Part of a small language model's weights: biases, 3533 steps.
Each number is 128 + 32 x the weight over its row's rms, rounded and kept within 0 to 255. Layers, rows and columns count from 0. The size above them is the row's rms in percent of the matrix's.

# layer 7 MLP up, 512x128, rms 0.258, rows 190-216, columns 0-127
size [101  95  90 108  92 114 101 116 101  94 117  93  99 103  83  99 103 105 106 101 105 107 115 115  99  92  99]
[[129 146  80 117 128 118 122 132 153 187 107 167 141 152  95 140  95 196  74 124 130 143  97 122 133 131  66  90 162 122 180 143 134 131 149 173 142 143  60 106 134  75 100 137 136  96 145 100 198 144 123 166 109 127  99 170 137 143 112 117 128 169 136 142 166  94 139 174  92  98 100  90 174 181 207 148 146 151 123 120 145  98  96 152 106 124  98 126 114 111  23  76 137 124 123 156 161 112 211 112  97 185 121 151 161 116  98 154 119 163 140 163 126 119 101  76  80  98  64 124 160 131 142 115 148 149 167 136]
 [ 64 125 166  99 172  59 127 100 181  82 128 170  81 118  91 176  89 177  97  70 157 177 122  91  94 156 138 178 126 196 202 166 111  86 153 124 142  89  92  87 119 123 147 128  85 134 112 147 144  67 139  99 138 115 191 153  92 151 139 128 127 134 114 102 128 152 120 151 122 109 120  89 134 143 113 143 120 111 110  96  62 143  87 120 114 113  76 152 129 104 160 134 105 126  86 112 151 140 136  87 106 173 135 159 113 114  67 177 115 144 185 111 197  97 133 138 150 191 114 103 144  87 166 141 140 125 162 109]
 [116  58 131 136 138 131 139 149 129 162 209 129  65 141  88 138 138 113 220  97  80 132 122 117 139 153 112 176 180 149 113  98 142 162  83 131 146 124 120 102  89 141 121  86  96 118  95 105 121 147 179  85 101 128  60 134 122 143 145  67 185 176 139 148 109 151 182 121 139  92 153 130 189 132 117 114 112 150 149 148 155 145 160  93 113 145  85 121 146 106 133 133  81 126 145 170 114 200 173 141 141 112 182 105 118 139 117 149 132  93 202  59 136 147 148 103  66 140 183 154 137 117 137 114 153 193 123 137]
 [149 133 147 121 124 112 145 142 194 120 119 109 183 130 125 157 156 116  77  91  65 155 148 146 174 112 119 128 158 125  92 105 172 158 140 155  96 188 147 152  79 161  91  86 133 179 159 127 117 165 190 112 116 135 127 135 110 141  97  88 110 144 132  81 184 127  94 111 143 150 150  97 172 118 101 150  86 128 138 141 170 134 151 183  91 101  92 166 100 152 168 104  54 103 109 141 126  79 131 190 107 173  78  84 181 114 164 109 113 120 110  99 152 133 146 155 173 183 122  68 127  54 160  99 175 159 160 135]
 [ 48 110 157 133 124 152 117 148 109 155 153 150 143 101 137  81 162 133 123 153 168  90 153 124 115 155 123 119  89 144  99 126 162  66 167  88 112 178  72 149 118 165  87 143 135 151 127 124 132 203 148 124 152 124  90 129 122 143 170 120 130  52 103 125  64  99 148 141  76  92  90 100  93 152 141 167 208  94  98 126 130  51 135 123 110 153 137 149 107 136  96 144 168 151  88 118 144 123 111 134 188 171  85 168 114 143 146 117 243  85 165 129 124 156 157 121 153 131 109 131 189 136  83 138 130 146 106 138]
 [157 106 102  80 131 125 139 155 131 177 121 153 154 101 139 119 147 222 181 160 138  92 161 152  98 113 128  52  56  86 185 117 103 134 203 151 151  78 186 118 140 116 183 160 160 166 140 121  94 140 176 128  79 175 118 132 130 131 110 143 108 110 163 101  66 127 133 172 121 182 142 158 166 134 143 139 122 104 121 144 159 159 111 125 107 161  99 107 104 134 133 138 152  84 108 117  94 129 140 127 139 152  91 112 113 171  68  81 180 125 161 106  79  79 148 140 183 167  85 100 137 142 118 102 107  72 143  86]
 [135 148  96 133 113 209 151 139 182  76  91  92 152 143 119 160 161 104  94 164  77 123 121 166 204 169 129 122 147 118 163 156 128 163 135  87 163  89  85 124 154 147 106 131 129 126 153 114 118 104 160 153 127 128 182 189 164 136  76 154 114 137 204 134  96 166 167 166 164 109 136 179  86 111 135 132 190  71 135 163 114  92 159  78 119  89 167 149 173  91 129  87 112 107 117 107  93 130 185 113 140 145  84 106 179  93 111  73 132 104 133  63 168 112 153 104 146 132  98 141 105  84 121  92 116 104 141 110]
 [110 155 124 130 138 131 133 146 138  92 106  98 198 116 124 117 137 122 108 149 171 123 199 120 172 150  84 122  67 115 217 152  83 130 125  92 147 157  93 120 167 167  90 137  82 146 153  86 138 165  80 147 156 129 124 107 174 123 116 163 105  95  61 116 145 122 104 126 105 169  99 135 121 155 117  72 132  26 104 154 183 119 146 179 159 189 106 136 174 137  71 144 172 131 120 123 158 150 157 133  78 165 121 150 144 160  76 104 176 149  71 133 159 142 102  85 125 120 162 139 132  72 121 124 152  95 132 151]
 [155 156 116  96 169  97 168 118 120 191 148 105 142 115 133 131 141 144 156 136  42 177  95 136 173 133 106 114  98 128 131 118  94 141 137 195  98 108 118 125 103 125  96 220 143 149 144 144 127 135 196  99 159  71  94 162 121 107 146 101 162 156  82 180 110 101  95 121 144 140 122  91  68 169  99 141  93  94  92 132 161  91  95 173 104 141  76 107 169  90  91  95 126 164  97 142 118 131 156 144  99 109  94 106 110  69  94 141 182 106 147 147 131  78  64  77 101 134 151 113 101 151 144  93 199 140 107 133]
 [156 119 102 116 114 139  84 160 112  52  77 186 140  58 122 140 106 101 143  99 163 154 146  87  95 176 145 129 118  94  97 177 151 106 116 125 148 131  90 125 120 110  77 145 127 132  86 174 106 132 141 151 143 154 132 108 141 105 105 120 166  65 110 176 157  98 144 110 120 146 105 200 137 113 126 119 120 193 118 116 116 157 125  87 210 103 181  94 115 128 153  62 131 157 151 150  78 211 109 168 106 128 186 129 114 142 148 132 102 120 165 157 161 105 164 182 118 138 139  67  80 139 159 175  68 116 135 112]
 [163 109 103 171 186 121  88 138 161 118  76 134 104 189 133  98 142 159  92 199 144  97 118 122 140 107 105 108  54 174  71 104 180 136 169  81 134 114 115  68 133 154  84 168 127 122 178 180  68 145 151 168 140  92 147 161 123 121 120 154  80  81 125 140 140 119 148 143  92 135 181 152  64 147 178 177 111  90 102  76 149 129  94 117 114  87 143 104 149 187 152 130 173 112 116 147 124 116 124 107 110 118 114 121 156  69  85 187 144 138  81 174 128 161 139 120 115 103  89  95 151 142 182 138 135 124 126 158]
 [108 153  77  72 114  88 121 147 103 124 152  98  85 163 190 140 147 130 101 122 111 145 119 195  55 159 117 106  79 138 112  88 132 114 151 140  84  87 113  84  67  93 186 104  72  94 152 191 109 124 130 129 156 128 164 141 151 120 155 114 128 153 125 160 215 148 191 195  96 145 121 126 138 116 134  76  96 152 127 102  59 108 106 150 145 111 172 127  99 155  87  99 136 137  85 111 167 160 100 124 133 149  92 170 117 113 121 159 114 122 122 139 142 126 168 113 115 145 127 136 176 112 164 105 205 116 188 173]
 [113  82 129 168 127  59 114 169 112 113 121 107  91 132 160 108 179 162 159 132 158  83 147  83 153 140 133 101 133 151 173 104 156 117 130 170 128 100  78  70  93 114 142 164 135 152 157 146 121 154 143 119  76  90 137 134 147 174 163 103 202 158 105  98 126 136 131 155 139 113 107 109 134 156  70 199 107 138 145 126 129  74 127 216 154 135 146  76  65 170  44 125 114  95 112 187 108 120 179  75  98  85 129 131  89 148 166  82 162  81 116 114 112 126 141 128 159 163 132 126 143 149 172 110 111 164 110 100]
 [100 116 111 107 170 120 151 113 178 201 130 106 156  89 119 150 159  81 111 105  97 124 107  93 136 127 138 153  63  73 140 185 172 153 132 131 155 104  74 149 134 166 109 130 113 110 162 177 163 126 188 102 158 123 180 192 105 107 146 112 157  99 164 190  93 121 147 155  89  95 100 118 180 124 169 206 107  88 102 154 142 146 166 145  86 136 116 162 113 156 173  93  74 125 116 154 172 122 159 100 173 139  81 111 116 124 131 105 154 134 164 124  97  98  81 114  93 117  86  70 130  96 172 120 138  76 113  87]
 [ 68 172 129 179 136 121 110 101 100 105 132  96 175 134 125 154 146 124 137 107 122 147 145 118 131 159 131 143  59 126  96  84 144 110 120 161 153 140 153 106  63 151  60 138 178 120  84  87 125  86 152 190  90 134 100 148 156 177  99 147  70 175 157 149  97  79 142 116  84 134 161 141  94  98 120  89 149 126  90 154 154 147 133 123 162 126 147 124 104 152 129 116 127 144 139 134 183 197  91 133  84  95 177  89 103  31 125 134 150 136 136 169 200 174 119 102 140 129 114 138  91 164 115  97  90 152 199  97]
 [ 84  95 167 133 113  93 111 152  93 125 129 135  89 130 135 110 179 109 147 132 187 200 120  68 110 140 156 124 121 138 122 131 157 179 130  82 162 124 138  65 166 117 128 199 124 109 164 121 137 154 159  60 144 121 154 109 153 111 178 108 145 104 143  67  73 119 126 142 123  95 115 147 159 118 124 141 159  90 202  87 126 143 160 109  76 124 110 145 154  57 102 162 199 188 133 133 120  74 149  87 116 140  89 115 170 163 109  53 135  73 148 127 161  83 166 118 116 121 117  93 147 113 150 158 128 133  94  76]
 [139 106 116 146 111 161 112 160 171 116 171  93  96 142 156 163  91 170 156 174 149 112  91 194 123 180 127 111 100  74 165  82 107  97 115 102 192 108 159 142 127 101 131 136 138  75 171 120 146 144 226 140 115 152 209 123 131 132 109 101 129 155 113 135  95 116 108 128  72 114 141  62 119 135 111 109 102 130  26 133 155 169 113  93 146 126 100 122 150 114  51 145 126 132 112 133 110 102 100  92 146 168 112  94 153 160 163 118 146  82 109  92 170 139 204 101 134 143 145 153 127 180 166 150 156 101 145 143]
 [108 134 130 125 135 127  83 167 128 166 123 112 170 146 145 129 132 158  56  72 103 126 146 181  91  91 179 134 113 166 171 190 156 198 142 144 139 149  52 107 125 182  88 141 118 113 109 131 104 127 146 142 146 115 163 119 118 142 127 134  94 153  81 165 179 136 124  92 130 184 133 150 137 141 165 121 120 110 107  94 145  17 181  91 126 115 147 108 155 115 112 125 123 149 113 152 191 112 133  74 135 129 113 185 137  97 120 126 115 182 122  92 175 192 125  75  85 133  64 105 139 146 172 149 166 101  83 114]
 [106 130 100 105 140 133 135 114 100 145 122 147 161 148 202 129 137  67 108 106 119 160  70 112 135 151 129 162 171 146 135  75 159 118 116 120 121  23  49 136  91 140 132  68 167 151 145 158 127 154 151 130 181  78 151 115 160 141 143 118 140 128 114 131 186 144 155 121  91 150 117  77  91 110  99 114  90 162 111  90  93 108 147 129 126 151 100  69 165  84 145 156 109 133 119 112 156  72 104 104 111 160 146 134 120  83 211 131 154  72 190 110 110 117 116 165 140 144 127  90 145 140 177 133 147 199 151 190]
 [ 89 130 146 108  94  93 170 183 211 132 158 147  80 163 135 173 119 163 209 105 189 128 144 200 109 143 120  79  94 151  91  70 158 100  79 134  48 157 147  95 110  95 100 145 143 102 119 151 131 144 100 187 107 189 126 170 121 156  64  67 130 105 123 142 112  87 118 149 117 148 148 129 106 146 125 125 112  70 133 150 127 166 155 153 137 166  97 128 117 111 106 128 124 144 124 153  95 143 128 133  75 134 101 191  90 110 122 135 109  87 110 148 121 133 175 109 140 115 172 151 101  95  50 137 100 123 120  94]
 [116  99 137 133 157  93 130 112 162 149  90  72 139 100 153  91 181  83 152 160 192 104 167  86 116 183 138  70 147 148 153 119  71 146 165 160 116 109  85 132 142 120 212 137 132 103 184 115 126 142  93  99 106 154 173 139  52 130 156 153  93  71 155 177 113 129 136 135  70 156 135  84  97 136 130 147 156 139 103 126 163  88 151 158 168 191 125 137  85 137 152 195 144 136 134 132  89 135 126 152 156  79  98 147 156 160 109 139 119  82 126 110  66  95 110 139 129 140 115 110 117  34  98 123 109 105 153 104]
 [191  92  89 136  49 162 124 111 130  23 115 117 136  72 158 135 105  92  79  88  83  99 136 107 170 144 189 105 188 129 113 116 122 131  99 123 102 148  77 168 175 140 118 119 101 143 103 175 116  63 164 162 127 132 146 132 104 109 152 109 142  91 127 172 154 108 174 122 120 118 149 132 227 130 160 107 148 159 123 161 163  92 142 121 138 155 118 156 124 137 114 162 102 115  89 135 100 174  85 124 131 106  82 111  95  77 106 161 184 100 139 162 150 176 159 161 125 138 123 121 110 104 152 160 107  80 101 166]
 [152 105 127 107 128 139 156 198 175 107 109 106 126 121 157 109 137 130 143  94  36 172 139 159 131 107 102  75 104 100 150 105  89 168 151  82 132 102 106  81 169 110 148 108 144 175  91 144 212  95  79 147 118 163 153 100  84 157 126 118 174 117 133 133 139 194 128 115 128 190 148 187 114 145 164 124 151 155 131 116 129  66  84 217 115 167 131 147 146 121  91 132 136 109 122 103 112  91 167 187 126 197  72 144 113  87 147 126 142 124 120 119 124 131 129 116 160 138 129 123 131  38  93  99 122 154 136  99]
 [135 147 125 124 118  78 164 151 175 128 189 138 108 153 118  51  83 147 149 152  92 177 103 104 165 133 122 129 102 100 154 132 158 123 100  78 152 116 126  60  93 139 117 153  93 151 141 121 114 136  94 133  94 133  82 147 148 166 128 166 158 132 112 106 122  97 125 217 169 114 171 191 122 106 102 114  96  78  88 124 115 105 145  88  84 137 131 132 159 145 110  75 108 110  94 108 137  68 154 147 148  95  51 159 165 193  85  91 151 137  97  66 167 139 159  94 169 148 128 166 123  69 171 108 165 128 147 162]
 [191 103  85 131  81 185 131 116  75 139 137 127  74 117 177 131 128 180 127  99  79 133 129 151 134 167  74 103 110 213 149 124 116 152  81 161 141 113 143 135 131  66 162 125 188 102 137 132 159 158 140 130 158 150 157 159 131 137 131  61 168  81 115 122 190 121 113 108  94 128 128 123 190 128  99 122 117 118 124 135 148 150 115 139 137 141 136 110 133 103 110 128 103  99  81 157 144 160  84 118 148 128 106 126 140 179  95 136  65 156 144  80 146 106  82 120 155  78  89 184 146  89 177 228 143 150  74 157]
 [171 162 113 115 140 132 145 107 202 124 138 104 117 108  93 167  91 141 122 135  68 138 176 113 104 192 131  91  71  62 207 165 149 136 171 197 145  76 130 160  82 164 141 103 129 127 152 160 156 109 139 117 134 157 157 171 156 134 114 168 149  71 147  65 143 150  78 166 115 182 113 131 197  92 115  99 134 158 102  79 124 150 169 151  97 119 178 111 125 130 129  85 100  97 102  88  86  95 145 112 124  76  85  94 106  92 100 103 127 149 101 130 158 110 155  78 107 147 119 119  76 141 156 118 122  91 126 134]
 [140 133 140 122 158 138 188 129 111 159 157 134 117 146 144 199  63 156 129 130 152  78 124  56 152 176 144  79  72 126 100 145 194  98 155  97 158 139 157 185 155 100 111 105 142 148  81 118 151 155 119 151 126 133 105 160 153 105  92 131  98  84 137 142 101 109  90 103 140 159  98  94 142 127 120 170  88 144 103 166 146 153  74 168 128 188 142 134 180 221 122 133 142  61 150 122  83 168 101 149 123  68 130 122 118 159 195  96 119 114 103 137 133 120 114 132 101 118  75  80 131 140 205 148 106 153 117  99]]
# layer 7 MLP down (transposed), 512x128, rms 0.254, rows 190-216, columns 0-127
size [ 94 108  86  97  91 109 106 118  94  86 117  87  99 101  85 105  96 109 118  95 102 106 122 109  98  97  90]
[[ 96 136 101 126 118 162 196 108  91 102 160 198 150 197 146  83 139 112  82 123 134 117 135 162 111 151 148 109 154  92 148 132 121 135 104 158 150 120 124 198 167 139 103 139 168 135 103 122 135 116 116 126 119 127 161 202 145 127 127 212 107 113 105 152 141  68 112  61 127 150 155  93 126  91 196 133 130 189 184 152 138 127  82 106 111 141  97 165  65 127  87 113  97 128 130 144 158 137 143 110 189 129 126  78 124 119  71 161 100  72  96 125 106 148 137 109  95 132  71 179 142 177  76 108 114 137 170  85]
 [116 133 157 132  94 161  96 156 135 148 121 133 144  98 163  96 119  95  99 105 132  94  99 152 148  60  93  49 103 159  86 162 129 105 140 115 107 130 149 152 113 135 150 136 101 117 105 119 162 126 112 198 160 126 136 155  54 132 148 129 167 142 197 137 159 152 198 140 132 157 124 136 105 165 103 110 106 143 151 114 120 157 120  91 113 188 107  81 203  70 129 177 134  93  97 135 129 164 106 124 112 122 142  80 154 158  56  45 164 169 117 113 156 165  97 175 171 105 138 156 168 168  77 144 150 117 183 103]
 [134 151 102  61 111  69 185  88 155  80 127 116 151 143  69 122  89 140  60 127 151 162 110 115 155 143 111 136 152 129 179 184 107 128  92 149 101  86  99 120 110 141 115 103 121 100 145  99  69 207 123 128 113  99  41  94 147 144 107 156  98  61 151 153 142 103 137 122 122 135 122 199 132 111 157 127 152 178 113 143 106 111  83 114 106 156 101 145 150 148 122 135 108 173 106 163  95 107 107 110  66 102 129 132 154 137 146 143 158 143 160 101 198 101 111 194 174  97 109 114  70 170  99 142 141 141 181  93]
 [ 81  96 168 129 149 206 114 119 105 184  78 140 158 107 167 162 147 111 178 132 141  82 102 126 134 144 119  75 106 154 108 135 102 111 124 109 133 173  71 111 113 174 134 159 101 113 150 149 140 177 180 132 100 120 107 194  63 114 104 115 216  97 145 135 182 179 130 127 151 175 169 130 134 112 135 131 151 146 115  97 117 152 114 116 159 129 184 171 129  79 126 129 165 151 211 160 161 137 133 155 159 157 141 159 102 104 174 139 116 145 114 123 111 115 198 101 174 148 165 104  53 111  99 102 150 111 116 162]
 [142 145 117 115 182  92  72 113  64 125 151 107  84 119  77  73  60 132 130 115 142 116 136  78 147 163 117 124 121 122 111  87 212 129 132 139  78 184 146 141 115 133 127 147 131 182 187 105 131  80  91 118 137 159 175  99 103 170  83 131 126 177  84  80 136 142 127  83 167 105 133 126 155 105 165  50 124 136 161 160 112 127 142  96 144 114 107 126 152 154 133 107 129 112 109  73 119 183 157 105  70 155 100 156 139 134 184  93 118 166 102 102 123  66  94 117 142 171 158 147 126 107 151 104 137 119  46 167]
 [157 100 133  95 203 107 119 131 101  83 126 155  88 106 147  72 112 147 120 102 168  76 141 133  98  95  99 140 111  51 105 201  80 120 129 140  81 127 154 163 111 185 100 124 125  67 149 135 143  87 150 119 149 134  89 162 137 147  71 120 155 175 108 142 141 125 116  91 117 144 182 147 143 147 141 163 100 115 124 142  60  99  98 118 107 143 190 165 132 101 188 170 134 134 143 135 143  72  93 114  60  96 142 153 160 181  85 213 151 105 144 116 151 102 106 115 171 136 118 134 138 101  98 120 108  63 150 146]
 [122 189 107 145  80 196 113 160 129 150 129 136  82 132 158 159 117  66 102 124 124 135 143 143 187  66 129 131 103 129 149 136 164 122 142 102  93 128 160 136 129 112 133 146 152 129 158  88 103 143  82  55  59 139 174 141 137 139  88 111 103 114 134 140 172  85 140 107 166 142  88 151 159 118 130  86 106 109 141 109 101  74  72 115 126 143 178 102 129 133 148  70 104  81 107  65  85 173 110 121 127 181 141 150 103 129  75 107 106 163 142  77 129 195 114 141 190 192 139 103 122 134  49  89  92 142 156 130]
 [143 122 139 169 150 152 132 138 182 104  99 134 121 156 111 159 177  69 120 147  86 121  80 156 113 117 114  76 123  85 159 170 145 163 142 133  94 131 139 143 144 119 102 131 127 123 117 105 126 139  78 147 149  51  84 104 110 158  99 137 106 117  79 184 155 109 160 108 136 123 135 106 104 196 145  94 146  96  83 118 135 143 121 221 111 172 148 119 123 118  78 199  94 179  98 104 161 110 213 133 120  86 111 104 123 151 155  91 137 142  72 111 121 194  65 146  91  98 161 167 165 128 124 150  99 115  72  83]
 [162 112 148 132 106 127  58 128 136 156 140  90 106 130 176 172  80 112 141 135 104  93 121  91 100 128 113  89 141 151 129 150 149 127 132 108 140 120  82 111 139 203 109 141 108 134 108 113 122 148 137 109 166 105 101 129  82  75 140 177 119  86 128  34 118 154 107 133 106 121 163 116 110  96  74 113  99 119 183 133 210 145 144 172 164  94 186 134  94 157 113 119  78 109 122 191 101 104 179 124 137 123  54 136 151 133 139  91 142 127 104 140 179 107 131 180 106 152 208 199 101 120  93 132 102 160 105 188]
 [146 139 124 154 140 112 156  93 169 202 194 104 109 172 152 128  88 142  96 120  79 101  91 212 170 118 148 125 159 102 133  79 117 156  65  78 110 106 180 127 152 113 180 131 109 127 156 119 111 174 147 121  94 141 150 154 104 153 184 134  88 118 155  63  76 158 103 135 137 148 125  98 125 180 135 173 150  93 139 112 163  92 118 185 112 155  97 159  87 194  90 168  89 116 155  89 166  56 102 111 121 125  86 147 159 142  95 138 156 126 103  88 101 135 107 132 152 136 121 127 170 148  99  91 150 145 165 170]
 [132 137 145 113  86 148  59 178 110 131 117 156  98 157  58 145  69  50 109 168 165 116 117 125 135 123 135 113 157 147  90 173 133 113 109 143 120 138 137 116 115 138 140 111 152  70 172 128 101 140 126 160 134 119 187 132 139 184 113  72 164 110 176 121 165 128 156 130 148  74  85  95  92 187 141 125 190 176  97 149  78  93 115 151 134  82 106 161 125 116 130  57 184 158 183 158 120 125 159 122 126 117 209  99 149 172 146 110  84 163 158 135  68  54 114 136 114 137 129 134 156  98 151 100 135 145 135 137]
 [160 124  88 174 133 114  86 113 170  89 200  70 160  98 197 130 179 120 139 125 148  73 111 109  68 100 126 131 113 193 131  76 106 130 126  97 131 125 108 114 139 101 132 114 145 149 146 150 138 123  83 110 142 101 117 146 140 117 119 179  72 146 160 139 131  67 120  60 136 114 133 165 152 129 145  97 118  72 104 113 150 123 133  87 137 114  87 121 117  97 134 116 153 213  80 121 124 136 167 159 156 104 178 181 152  86 104 175 108  94 136  94 118 148 140  54 178 157  46  77 155 132 130 148 143 106 145 162]
 [115 181 103 114 110 167 121 117 126  83 127 143 169 201 128 141 153 117 180 124 108 122 113  85 118 160  94 129 120 127  99 120 203 169 125 173 118 125 129 130 143  63 102 112  98 137 101 149 141 115  84 165 120 149 170 170 108 173 156 151  75 107 128 187 121 160 205  88 102 105 118  90  84 146 100 106 115 129 156 194 189 138 120 131 127 104 102 121 121 125 167 119  78 189 133 102 107 134  68 144 128  97 163 157 112 161  74 118  93 102 139 206 110  94 138 140 135  76 142 120  86 122 159 105 110 128 153 223]
 [178 112 148 131 147 151 141 103 108 133 147  95 127  70 127 152 166 150 160 129 131 118 144 153 159 130 124 145 123 167  92 142 132  74  55  32 142 164 119  94 115  78 147 124 141 188 173  94 143 129 117  98 125 175 144 153 119 137 100  78 167 170 110 126  98 111  76 102 131 212 130 115 146 150 167 131 117 165 112 126 134 113 189  94 138 107 154 165 168 169 110 118 137 146 178  69 161 104 140 140 105  90 144  68  97  94 189 108  98 150 136 143 109  74 101 129  89 191 119  56 114 121 139  62 148 112 153 118]
 [211 101 145  92 121 141 147  90 185  96 163  93 139 155 114 128 133 123 103 120 186 107 154 140  83 106 135 143 143 171  97 143  71 126 171  92 138 115  80 144 152 101 129 157 122 162 175 138 146 173 116  68 134 112 112 159 100 109 152 137 125 154 176  84 191 138 134 147 178 136  89 109 148 169  96 182  74 113 175 147 125 106 127 137  78 145 157 141 103 105 110 106 171 113 145 126  72 128  92  79 153 113 117  97 100 180 120 179 105  69 122 103 173 119 206 142 158 137 211 102 133 142 153 111 177 161 136 114]
 [135 110 152 122  90  95 146  90 146 180 106 141 132 124  89 110 145 117 154 129 117 110 167  62 130 146  45 133 107  98 121 106 111 134 195 140 176 154 172 137 146 121 154 150  96 119 129 124 146 126 177 122 106 146 159 136 167 117  73 155 161 112 166 142 157 137  99 101 120 111 165  99 124  86  31 134 142 160 133 103 175 134 147 156 131  92 169 121 112 142 105 172 141 156 120 193 116 119 123 124 178 116 110 196 119 190 165  90 111  53 136 147 167 185 200 105  77 136 116 150 144  58 158 102 119 133  86 171]
 [139 119 170 159 136  99 125  78 182 155 177 149 124 138  98 136 183 139 148 137 102 136  86 111 136  82 105 169 128 131 110 127 133 115 208 149 130  66 130  82 190  71 130 107 131 148 121 137 107 180 119 112  69 126 201 133 166 145 112 119  90 203 130 137 174 104  66  52 129 101 124 167 126 126 160 155 165 127 177 116 149 103 137 129 111  83  80 122  90 122 138 159  95  85 173 141 169 119 179  94  74  82 157 170 115 111 120 116 185 144 149 122 149 205 137 150 118  98 161 148 120 101 125 135 115 144 125 162]
 [ 85 120  91  99 148 141 152 126 151 139 145 188 110  90 105  91 129 175 100 118 148 133 129  99 134  76 169 136 154 155 158  99 157 189  49 158 128 145 175 140 142 144 141 145  92 141 107 173  77 180 167 128 160 128 185 159 146  96 130  74 134 155 230  62 117 147  97 102 121 138 193 118 167 144 111 118 149 133  99 125 111 138 144 116 113 127 160  81 149  70 110 105  94 170 112 124  81 164 120  92 166 134  84 133 110  87 129 109 137 105  98 117 150 118 166 115  74  92  98 124 150  99  93 184 150  48 128 138]
 [ 88 120 135  74 154 101 104  95  51 131 110 132 126 165 167 144 126 148 111 136 175  90  96 137 124  91 138 112 128 202 172  98 106 122  72 165 170  70 138 135 101 139 118 167 177 174 132 110 121 139 176  77 102 100 176 151 116 135 105  75 144 135 107 182 129 113 117 143 105 116  88 111 159  91 120  80 182  86 160  90 164  96 149 115 154 142 108 111 141 146 175 177 154 131  96 189  91 150 119  63 151 184 154  95 118 124 139 179 123  75 123  95  98  78 166  95  99 132 137 105 183 160 178 116 118 104 111 106]
 [120  68 116 135 137  85 200 152 115 119  88 163 148 110 132  85 123 186 111 153  92 128 102 133 142 139 124 196  93 131 157 136 104 126 153  76 105  88 130 141 104 153 114 119 117 156 148  82 134  51  63 114 125 142 140 146 174 167 139 101 159 124 156 152 145 133  76 128 132 142 133 145 194  95 106 143 123  53 106 187  63  71 132 118 110 113  59 189 116 147 141 160 162 149  85  96 168  93 147 116 115  71 133  78  99 146 149 154 135 106 162 110 121 155 125 162  87 111  78  75 147 141 137 104 168  80 155 107]
 [175 161  89 127 154 159 105 116 158  90  95 143 145 145 149 119 144 108  97  97 124 198 128 125 159 122  76  79  67 161 117 133 147 123 126 108 115  92 107 162  87 140  71 162 163 137 145 149  93 112  97 113 148 150 160 150  86  93 147 122 133 140 156 126  91 147  83 126 101  72 176 130 152  89  60 126 197 120 110 150 119 180 113  97 125 111 217  97  99  85  92 113  71 156 154  69 107 133  59 122 177 117 212 116 166 136  92 115 114 117 171 153 131 109 153 128 111 189 152  87 104 130 169 133 165 135 123 119]
 [153 123 111 149 102 139  98 120 144 120 174  77 152 167  90  83  98 146 129 115 230 152 117 126  75 120 135 117 121 135  93 114 136 174  96 142 159 101  91 115 176  88 143 183 144 157 163 150 133 127 101 132  47 101 124 198 168  99  88 162 181 103 123  83 153 127 129 113  54 113 109 136  92 136  93 179 170 157  96  97 148 128 133 138 103 101 121 143 140 142 142 126  97 137 157 128 123  67 184 123 150 138 126 131 134 143 138 148 109  63 115 166 129 152 205 164 103  88  94 117 152  85 151 132 152  41 169 109]
 [122  74 103  64 132 102  94 123 208 143 187  72  99 180 149 108 117 149 107 151 121 116 138 167 114 135 120 130 137 141 208  75  93 121 119 121  80 157  73 126 102 123 187 122 143 124  96 178  81 136 123 104 127 101 105 137  96 141 109 131 155 137 133 130 121 171 177 119 160 157 122 135 112 151  73 136 125 203 159  90 166  54  63 162 114 162 125 106 124 156 151 175 162  92 138 122 145  90 121 119 161 179 197  97  76 131 133 185 150 136 112 127 145 122 105 151 126 113 128 177 145  91 136 148 124 146  94  62]
 [ 91  91 203 229 140 127 184 139 182 111 116 127 169 145 129  98 111 120 164 164  48 112 130 133 105 150 139 153 139 148 142  62 191 151 102 107 119 162 140 109 116 102 111 151 146 135 175 147 140 150 125 146  79 100 103 159 178 143 111 164  71 133 119  97 108 146 125 122 167  81 210 135 137 126 114 106 121 134 129 102 157 143 164  94 154 118 143  89 175 134 156  89 150  87  91  96  52 102  92  96  97 144 170 173 101  97  88 153 161 101 114  98 122 164 174  99 118 109 131 116  71  96 110 149 100 113 123 103]
 [137 158 131 167 160 155 151  88  66  84  99 150 142 172 132 110 127 178 114  66  98 164  87 161  82  88 147 133 117 184 126 183 144  92 133 141 160 104 135 112  88 109 191 155 139 132 107 113 189 154 167 143 137 102 189 139 136 103 122 148 151 120 183 127 186 111 101 139 122  91  97 146  95 166  97 114  77  80 160 198 134 102  83  84 159 114 148 116 104 134  94 147  60 154 142 114 146 146 101  71 157  80 138  99  89 189 166 154 130 159  96 115  88  54 138 137 152  94 114 110 159 148 109 112 134 107 130 152]
 [132 134 104 115 151 152 118 161 115 156 124 160 133 152 147  57 121 113  97  88 161 109 131 117 103 124 174 108 140 105 164 136 101 131 142  92 133 187 184  75 183 114 133  89 129 140 183  94 129 135 124  73  53 151 120 109 103 116 107 216 125 120  88 133  69  71 154 118 115 100 187 171  69 109  72 185 127 165 153 146 173 134 140  83 112 153 138 166 135 118 112 112 105 146 124 166 118 125 130 166 100 123 107 114 172 203 131 184 113 165 162 119 122  44 129 140 147 158  79 137  73 144  96 112 149 146 129 155]
 [ 98 134  98 107 147 148 101 143 134  92 108 135 128 162  85  77 125 140  70  93 171 141 116  84  93 124 164 134 169 112 181 136 119  99 166  90  88  77  85  97 129 131 190 119 117 103 148 106 101 160  83 141 120 129 108 100 135 129  71  67 175 141 146 106 140 157 130 140  91 112 138  98 171 139 115 140 174 133 140 114 149 130 106 172 118 190 111 106 106  43 170 145  83 160 238 174 133 120 127  63 144 130  80 112 182 129  70  72 126 122 157 145 134 142 186  93 142 131 125 153 103 119  84 141 116 122 167 107]]